config.yaml
n_layer: 12
activation: "gelu"
norm: "layernorm"
norm_place: "pre"
attn_scale: 0.125
bias: "none"
tie_embeddings: false
init_std_o: 0.0522
decay_fraction: 1.0
steps: 3574
Each number is 500 + 50 x the weight over its row's rms, rounded and kept within 0 to 999. Layers, rows and columns count from 0. Numbers have three digits each. The size before them is the row's rms in percent of the matrix's.

# layer 6 attention key, 128x128, rms 0.0419, rows 54-63, columns 0-127
102:506543494425512474511458462557419466499413523601469454477441507495442444501486533500461597470562498531489444439562483469555498554502509514492520572602506443494482448467551493429581556493475507438406528504485493507578468538508473496489574477422520453489589481492490495431450388575557516489476524589531511524554500484575511477456527469532629462507549536349418407516475358486441504550506
093:407493530462534515564590522479543530524613488548489497493503556520527519539478503488527509514467528560500502480509410437454540559589436528479472454534515555455551448556445484573458496421518503464500497517580412464550543406582582496582413503473456564446583612538492459396558504548585575549508505483505529455515470514418538526477570519607491516524344507523438491484472476475495490404478
108:540480468510522548445560526505539538538510520393530566532469534482624487408541523511511472391479399464522518512482558555496466543516457498497463462427547650552442464482467487557461471570486493454519440468534548496548512577522435416497433540562454555527440562505447494469582535491431543429497522448481429536453427535429493466555431611454482545539442410579538464527492569440503488506417
113:547507477512568393402497526552541580554585499506514500427431451426624591602556486481521463434413577427475524473474436506481456473521518441506491459600471472440470552492550500563491469517443543511502554484471522485463470540524541487534474536559498491530483528524433458434585532472462464459597502397506506439539481464480500518400514628566524560531487463510395521462468580533496429458441
101:447577612455486537467460453438588509577553494574539419514447545539534378460522456512433464460515576478470560449488478571453568469570498479497484598609540428454525522570549513569567493537572491443424556516472462479449526546480493506462555501511547441561481482413488412476502398516576477466440466500592563431539532545442525483427573539467558479500487528482486554501496548482529515509594
100:529568542589456483556465481556497647516496504427631440498464547516470514529501487532511604531528541536466489541508533439427508592447471531434428554456495388556476423496426599442501566475597529451512507470508417469498420466418472442515482467518446589557487455541494532462465544557458419449549555436482429464489581494559551470506520495445494569565542455456505446470508491457481480455471
091:500524445597511524553523442496456591515518396477559608564543483513405470479367543536480406435506442524505509510488557469537519449495533530436454506461511529445382473436511473587432551515563527443469484483592491564553490443501455401566551413535525495481538490556558556551537502450512587408526526483434564527514501483562525389479487460497459523466492545537443576422498469488554549505478
094:462501562500519400504517515525570514432460461565545478457370544491546513445550488634499557499465550490518478486469509461549564407483471452458468474476492521519486495514531504487501449511577504572478634429524475373524471570552590604561553540507444472519499584524417508413515497574487437476578569479490515502461528418491525592537430514546500457489401464583413505480501546481449536486528
103:472497474432457555517579546535453493520473514545507505493580481485532527433359443548571457501520525500432471485544628506613435472536541605461424522439427503561523494468549488535531481531505550453500469472533434455450461398490565543483524501508534430549480471499559532560400528535530584434459553449446514537425437490416542512543482448460412542497524547512467507534661495542436493456503
096:564419570443545511559550557528552594550471471397467493482442515471489576575502542420523467599470417452519574545489472535492492480508503453432398393448602605413498455474508584563512506387488525504499536489481454422479375447492499476514499464450538512480398503585442492534536520541472460520445484464433538551460549467477535508470542555439466596467553457494553555520488510512531497512507
# layer 6 attention query, 128x128, rms 0.0418, rows 55-63, columns 0-127
095:466499504516589415422418507481486428468539413521547505439483504503560542496601509519422479499481493515483558458543469552550436436477523435484616436482460506495481519581575538526550395527435490577515580530427491556435472575536429551562431473539457510540576377564488496483519543508469479536497537490438483461554451486452604431517475623554506523400507553558468515506450505469494586485489
127:455421452528453537571542586464474430390498479450559518597565514589478545444496551538553505542525489541480484558598489492514508524482474511436477468387505517534545433528521485525371548483559490496500496455398507468478457484539514412435469554569530463497491455478568500609421540490496459544421550463427513540491446527504403532538448447497411513490518479469453555602540554469526633502487
126:441444402578547537497537461412514452519563469430539514460537529539586481476541536496472374468433475522545543454454556517543546479491517461612412458453496538477534487453521462557462474490488563470528405541549477563408543429548492427524437543516527511449544499449460471522526516400523501417422501484475504560446404488455408514508499587421502520548456617539501549567529590515502571563495
115:473548521562500513475515411436475526456553472457462450474517542426487421479506483552488454457550478460504513638360596571502532592465589462464459513495563587512504591510471497584494440503556566436454494475501513534594467469510482426495412527514569564514499455495464476439519504505528583511471493463470558457549516475501617497439471563463472419449539518637546472510580499459478533540580
094:420528534445524546453460439558440481501496389526381461608461476410514577525497589530507520635557473484584395471388494512517491404482553521474545552542510470486544479615562497432559541496477426546500500545492544422485527557537509555484509536472510540480499539488485509505503434523494418506495507504456554553470480486508459539420497557549472509489497567434534495539452574537602492460625
101:389473506443479538489524501455544454506566472552509442543540427505456552454426488548514537544542485540542527494581564565647421466538553535472453509399442455536519498411498466459522544486462474517490497580499533508476457494381499555473548517511504477535455513505501469552386498515554496541556482450567439476470489474562443447577484360554409539451481379581508540576593507479486446494515
097:539384516507527398467456498532523495416502431481518484488424477551539540649530484529559555463499572554518524395435476520481546472636521383499513480565587535485549540590550519528501489530447466542406434496470519455521518567506479481523411495531450458499540459401466450480597520440504489506539516556512492492493545558518518473342513537471501514514473528515494413514374481532491479519527
115:502468452400549500499487525545510490352493519530535495423513479463454494478432500488577662654472479612535495488580507560465456515500516568428541503505433527436554487522487567449477546468486480515506557452467455406475410436450502549483564488529514551441515539531513564527397422447601485487566514579496468492488566530493511545542421471509508502499520486497572470604510478487449437495448
097:502443504449588500513471530529466545562567470569518498474596376518582462452462478564500396470438459525558403452474510494511432542487497550450436482472528393565522467531551492532469430576548493660516556494509514490474521548461495391505446571514538565521532520583534531538504578482428498520513559545440464487461532476454401565518478523458453501498540487498468457546500627426514438517432
# layer 6 attention value, 128x128, rms 0.0418, rows 0-15, columns 0-127
117:569545637498517443547481478564570466436440505456424546523453462451536402523482556488481434514497580555493524536406550598548519427501479530353447566489512505483502477441469492549457583496407485514443537481530363574508553481508468528476570475511512512498503523500475466420475501481508623554453496472458523513613505481527541486438440459470523399569531483462417492491438494526541471439470
112:524431485412511471563472503481497462435501509481524437565424447429540528484476495511427511557459467479605449549539499512502532565513472467446470639419554479519464601498522502591461514552376553565403504505404517464434515504464462471536470578543428501518538541454493479547513499515462471511615489548511441507533552550484544511386548490580596604498491485473510521430434512495519404442450
107:500570526481490561506493542386470615400536480513519566568489565489468466532488363543575542507544539547430551448439491534531440452430565494562488469447526529434472516497501501478515449457603519490382539489469470492544524517548539450500465531592436439528498447503415444491421467445520574473489567554540438477480452421506531486466465483555495461452499550530503394633573436495525509504434
102:414512503526505457468518459506509437459566493483519486493483521457436507504426469602515519473577448560525420518545538561472502425525493428452609471618501504546607414498606506458488520548582470416508472514511457515467480543491441612470604565386442598610571491456525507490566565507518504509530460439503490474448499484456510511549458560476583494437518421502512487548429569475555495537556
110:439446462479441535451432524508507534520575494535501457470518403528446577528443376570497509482415372464584449477589455556524480496503566471485572449498552501522462474464507610477496475520505577529473541491419486492523470456458570533483453481531476587516493494648544592521487560550546556463525413361436475480493533442530568455582510518444547493517518436490438513463517512526464520479572
116:578493599431503527447610511551461546580437463538520528565494443435449530356461479453463554500512425453521540460446485543488523526502512414414454461481559502596525484515422539457474536513508531577472533509523556423567518626489473536499512492557447428493489453593469435488537562508476469479443477541454426565517461516547514435526495515579549466549498501508541519538597563616432530434529
128:533422501442573529433483531476588494572624551426537553483488425516576511523503489457448536491540456478465502492490550455513564544421501502443395420512527466503465514536492448481565495448443490460486608461478461534356561497554505463496455441478451567452510615564495425540525566538452441479475556512566484512480400521577504564501530525450581470492479509460454612534436473493453527431569
115:494405499407449506441490476474379552509584477483597532591537522529579534535497546531537525550479549472483481438396513474522491488433555515560457542648507589470435491461509427459565544536573587541450476469438553450501465575578448481511487567498474465522488517504514488476468445461506554489533375415557464471419473427556490505528498479542522458534576449519627491529506493488452505482434
125:479544480459420497465567426500487542534402492461518520505472484528518495449487532477462454537537485535574452463429514507422571568621417432464548400566560482528464432521446486386419551503565582478526522454445476457506524523500565451487575398513478494465510427453547486546514505473469495527464583495513492481531466477513483693546555565506468461496503477534566463519521563568414528393501
119:465429499409540511499479476517601525559472434493507496597504536479533557459477555426537535507527462512534453496489524447450481507491429447523371531455549587501589514503562581421490581408499626427459516498475415457488457558575508399495494506526508531460508460513527577567440633489438476555560492540502548527548448538494510539471505505408567587506597451496485499480514470401456521516523
114:508642532426458592471525545544541374501528498437477489523473448485355539442486543513438511517526466542480490569417592517419516450505531558512550478523463518512551548537479459499496478413571509515449419469536473480532506490502522537415556502554409559585517520466525527493500487509466433486479469480555472547515590625487632454513419527507440525438414506427468483491471578491496545470564
112:487571541455534492438467473413469390608477525538577467523447530555513474546538435466502574532455543603565440486530586523468556560577498511469540511425506563453473473570517480479440473467545497488572462414470531447485484437495532498462520437516479522505423548429491550540575564526469480494437528538478426417495532458550522534539586637498488386379534473495532391499467468472443500474510
117:517587502550481459477511518503515515461490488554547451576501493486478447490488483535437436499425501580469374458481525458530472478471516429417535529503406488487511501429541457518505456532517472522570464506440552496447452470520530528477425529411468545599521529506495415506518492491517542508398504531620513462525546514526509531402536652577439409411373561486568523602531552446591449500488
110:482497528523475510445411520543446510498448386553505442516582464518426502516436388556458478561500482502497414450512474502496481524459567481502457533507482507479543493456537376448517519504423550486534503502448539446574473536485420374512526594535602474456436488571447531418499653497418478481523457488431450406547594490556411538484564509517493520537492547514441475493610507502543492531467
116:498456536457543462441473517510463563492498458561537456452542473440569518504597570502570506474509516515491496460417568476531472562399442478544535574506459548496433497410467512450559534476575541477454445497546420464544415389490517482595534456458473409439446439426546595525536427526542460494546464474394567526576523502506461421458534565556550511463420511428541570456465493563451560549449
107:492449453552491486506598549375550523506505449405582463507486488544526528461521497524490535433513458488577475578553587406554557550510491486427512590498444391589483431483431581555426569515425466499554480579477513536497574445512495521517473467436559514495544532413543416540495440533536529430541507531562535493432489491453497493496513491603502515534530428466429438434447406439521425505511
# layer 6 attention output (transposed), 128x128, rms 0.0522, rows 0-15, columns 0-127
117:450431470539575456482481490534512515524470530520484559470502425472527580478580497433456477546516411391503455564530564427525483558436500482551425436443496497563445477562540503409502531457479618520517484576473497392444478446399520461493495517539449581490463523586531479481465543497488415562473573502561561485498530583490532453599390562452547487521514542555529615400503544475536505471477
115:508566504512490539427579493508410457462555571443497568489579518464450459491573515514484531458554476482535456595476522530549466565476549499528484534531399468507502469432506510459435446467491657499503401569463527563483473453423515543543543359554605485467474477532438505549559532579590554502458551464394482504495433457466548569527540533528487527589472533603517512495535474450419494522497
103:474528488472462502543575507447505425537518518517480494450527545582537494447484423527498531439415466407581502469522407427537513567542379535517576468484522546519460466453443414455469559546579537442581545522455392538482547508590389508430495545520503453457549396429539469509575603517439509454550435494547490488488507479501460537529525432509511490453490569518552529361478475548559553491486
103:507550554585478550422462406512538433533495501564541603416468512490596409402456545490525461525503526471482531425470539432484512468430516466546503568530609541498435561556599477488563550432465507489535436520586601533505536473488475462510406458525537476563429545460551551571508450471503480547477492534445478628523544507488478450382548434478467502545506492486487479508549522455592474534571
120:553492565496501442449496466439473569539505418484564525470439594457583549468631471496454410515527560436471527472517520526492510439485514430416505554543457525460519448530527508482458494464523443511469442536541509505488494474437464479561528419595524502487459523538463408447604455531574497375585451534499522600505528466510428562423635483529584407533461498486509501465497515488454402498568
111:475526396522576468509472529460517480456546448560540490529504575565507460520564495501507579514516587465562499518546442532525552524557546504561540493400475518582452496456505524450520464398498455502417555440502542456463586517539453499530518507539435548488585497545558461516549511596558465457509476408478480448503449441529477556521573614514315465513409473564431524402492493519543436555523
130:373469560409438542492459442505487517474396372617511422530480506461455456487485490605570523490497548530478436559591507474572491548521551506488476527382491469522457482501467598495545517492546499471446443492444418452580452459466491513457568491472494503517466490480581567511493547558578430470529454526462580466466527487457587429535453515496497537471494486472610435438539408542467450508547
120:458575490482448492518510489446526401476540420471452443517417604538434516498453445528433498480491551572514597500531566454494481405509484524411591481488516534559614424589601425515496604560474581547509464525562494589498526514511471496543472480482479559563541373482497536546547471554559478458506468578394457438581475507520450565464481469549495508475447509468503506469492453424490541454531
109:439505470560537486539503505414445523472457403502527510525389435412521438488520464480532456434482445514501585523520419500471383427644548488667542525495524546507445513433447463519499483471511470504480482537573526573437489471498467561487522559422525517483505511422526480501474538529602514407460489467521498452562491462529503468459530574496500524531469556574408536546548583412602492534527
111:498500536499447522576486436522502462485538479506520529405479532475438433521499427487490484600454486474558549557513458526498571588521505571479580564549483429411430455563476545565560514535500552502458512544457529587449416472508499569474469477614477541563428543550446461357518532502555500448428491432453502523535504386504600485541497492560440530451502503419445585455468441522456555457587
115:516383554567605527431420514530527573519462456529528495446506464508576527628481570524580482496413530537454580481501444461465590481526512534439433488478555505523476452472559437569525483520399522489507552527494512455524497571484477500475484516491509424447467563509408438430512547567544470520519521446447528516477471478489391498397536529512434504547511541530545561408593459593492418524596
107:490553482576508540501580483462522506526483469399556472472402490458568543535563557514589443448487454551500495457546393420483382503442616497457560478486473503574373520511477508551420443531533463588500528518535512572490558497526497536392526538485547475478471468491485613521467461499562485407471516378537411487506406447463565503526541475499448494504491491470529503562459579534555473558532
105:445557453547441519514526527631411511436457574477485566518531470536571408459452544526543503474550439446506488489494461456399514511518533505562416511445471471561495537444488417570492539465515449500563483486551478453451558514495502470516517448392475404525414427392484551595430526466566502474517462534429577485553535604552446487524505518509443547479374524440549403466468487514468474467526
105:515547451440410539581545567489405510498498377524545508465447522578480513541590458519440489526517556431471466455496521427450553565466483420506473453540514416534494554550463525577536458492573526493535515530551538467448422504477563390570404486439481567542508424581490529574581541552516539568547451588564456523433463546545552522541529482514527525519451518491392476414437458465514486480554
119:475461459420494532494521447472493508468501528493442525586465459564420428452514487469470514516520424516413550531629524496513492482579466536506524562551530465522557493544530471582511394543544602508409496429441549465572468495505471545486455556545456440477550571514408530522469454460508564574480558529560465496575492468520484463571444419464567505537456352489369512461469420575445515534512
118:512570483558458559323435491493441450456491597573409418527486550433549446465488521435490587450514578517514493561504445552520479486455506520524558530566389477441463448458519430484505449482499594514499479497563481480528448487436515490522493460618510454581529533411521529500467449443518514506480483445568455405574542537455612577470480528535474519529518539508541471593518484543499450434459